Weights of a small transformer language model.
Size: 20 layers, width 192, 4 heads of 64, MLP 1536 GELU, vocabulary 3172, 17M parameters.
Architecture: LayerNorm before each block, rotary positions, biases, untied embeddings, normalized queries and keys, attention and MLP in parallel.
Training: a variant of SOAP for these matrices, 1231M tokens.
Each number is 128 + 32 x the weight over its row's rms, rounded and kept within 0 to 255. Layers, rows and columns count from 0. Numbers have three digits each. The size before them is the row's rms in percent of the matrix's.

# up: layer 3 MLP up, 1536x192, rms 0.18, rows 1516-1535, columns 48-95
# down: layer 3 MLP down (transposed), 1536x192, rms 0.15, rows 1516-1535, columns 48-95
up1516 098:147119117119117161177144113085233195114120170145168131086100181124148120161051134170108185113138145113084152120117130157080061155135113078139135
down1516 101:152162114078158147163131141087107141123151131165144181122091148097214082085135156124079119137140132112189077121188140120133138100116117160148088
up1517 104:169100118143146055168094148122087097129084108112088166165154085127137102149108124150136181186179141099186104143141093112126112116106085129132106
down1517 101:112148083141113128152121135095146076135132122068086135172139104130118170044070107117127115115198147206134117127121119157064077165137095120132136
up1518 106:096150120101119173101092193122143159126165170162108121095167119102104108084080170140168104174105153128085145116091107144072149148129136122149057
down1518 116:159137138121092175104142127115135144158139127086161127138155083075099137138148143150156121116177090154082066142063175132084153123183208141142061
up1519 097:139128098076104072116143143115167188185111096109114111140199150148112068079118155124142118151183145130084123129137206160139091153112136102168168
down1519 095:085143128160123101142163151139125173137107104133127134081120106138132096214084136125096116113177062171161139152114097090124059110157148182116106
up1520 101:141128109111114189125182127128122219119145171123142157135176114141088055107157106119179064160125153079069089142090149101131150129121172179110118
down1520 099:083082165120128105118095104116090145139072133106123110095143126111116103132128127133163188141127106183094052107134121192135132123147166161108118
up1521 108:145125081129091116145135133124116085128138153189094119129115146127124157157110105117127041122074178049089088117118142116120063060102142146183123
down1521 119:148168198087137089120159147113133141197113122188127153130095086111101163152127136098101157141077135121118106117144140114069148172194187128175126
up1522 101:088074181140114087114104098079180124103145097109052091056149120117195139189147128139088162134162144128122108101145118175095130122124146100092141
down1522 083:147119175147138079127189198123102099092171163178139196163136090079180146049078156138113104096146168108119144118164159125149149177097088138066149
up1523 104:154148147115187120155094081143122122127148056108156148132137141134175126150137137188184137171178148126139106118120133126120110199113130143195130
down1523 119:089145122117132158090145162170127147141095158172110126147164077156215147152138179127178090162122089151161176085122145114160133147090164169112199
up1524 091:103126131113085158102122121182136128169121119097107093108161142184122139128105094138124151117156175182145129131133150162075054064141077095074146
down1524 082:117181118060147117155122126163130112119123122117095139119070080051125098109140133116145125163086099092101127169120090133212095115140141214108072
up1525 105:160137074184115111092097151186156105116128158092134079045120136144173106068132164158112128154096201111153100147117146162178137074143115136123150
down1525 093:112113166106135085176155163110108163083167156179168123117109116108181174114140075190085142170158106118078160106134109143090107107129153187074125
up1526 109:108098068187168157108088110121108152116131147156121136162151119132179142112159130121156100145067142131170090130156171160108116077067133098113116
down1526 100:186117190228110147119168138136092095146186169155127095103133130139141145189132137142145129136136147124074179144151104129149152146128112145130166
up1527 112:136089099105194191093089110121103107145160144125199054120111140160096104156145085101161149189114159104124115110134135153105117158104116089161166
down1527 102:178112165141081101141071157082107142189112092130114162114099056104117145087110048100137140075130098109152172111120115108146139129152142115080098
up1528 100:066103064171134133097122158104098134151088139124166139109124116142146121120152169127090142141139112173134143176186080120130103080106116131119119
down1528 095:162160143065052093201108181080145180119060142117138168127106065130150128168088109097114112107088180131147165100141121127101140158144145112139177
up1529 104:198104139170082083061119137150113136139143142165137111116139169090146061150080163117114149094079109128118065157117136114138089156119133158075124
down1529 108:117152146135131124084108131027156082183139147154137142136140123152147150098106126209152122095188095120097125069173120121131122095136145135066162
up1530 098:193112106134118103128113026166128170079095099152177133135079112141106119169117105115164157080128137149109120142121146125132055111125145129184124
down1530 096:031112145128079118098123153145116072173168102098169127095130112082108114115175147159108148100163168121097120130062108118127086119174110136169101
up1531 104:204098087114115128141192160138134131103088106160131152175110161120117168138168166119208109119153115055108111112125131052149040127178111142084112
down1531 105:123061154097111148125119136111129116111132169106035072126098127120110189142104096102149161109080086123120121136144101093101117118117053099135118
up1532 100:075127124118201167130143184131109159062152116076101106145091119094151122106147144151156152130191107153145136090095135141159111164151129073130116
down1532 100:161123137158170142140156139099148176122134137117167128161119110132149154102137026139092129177108062101100153143052121121043158124159151135152140
up1533 097:159115068087129145089132123119102106144129154165116169139157111152159106076118174121172165089123143152136084134085149187124112124139149135133175
down1533 085:164125122098111149122134133188133072140116175112115127154069198160129109082196082075074147180120135099104190112195172095123139117137165112144128
up1534 094:160140100115122102136147121220164124101139104092047124119124131136178123066106145121075128076160132141054126140144115197124081155156086123140098
down1534 093:090091159157079166144129165077112139151136107138153133137085190102065150138145121125158128198108180158152150137170179009145133059123163163135104
up1535 105:178140068127124155122129089179086159158094182152148114127127135145128119081107142117113204140140080167160144115173102148147119053140148158177149
down1535 098:132131147103137125076061132186146127147139131091144130164128137116130085136144152161107083153147080114192092164172113122104164132144119123131136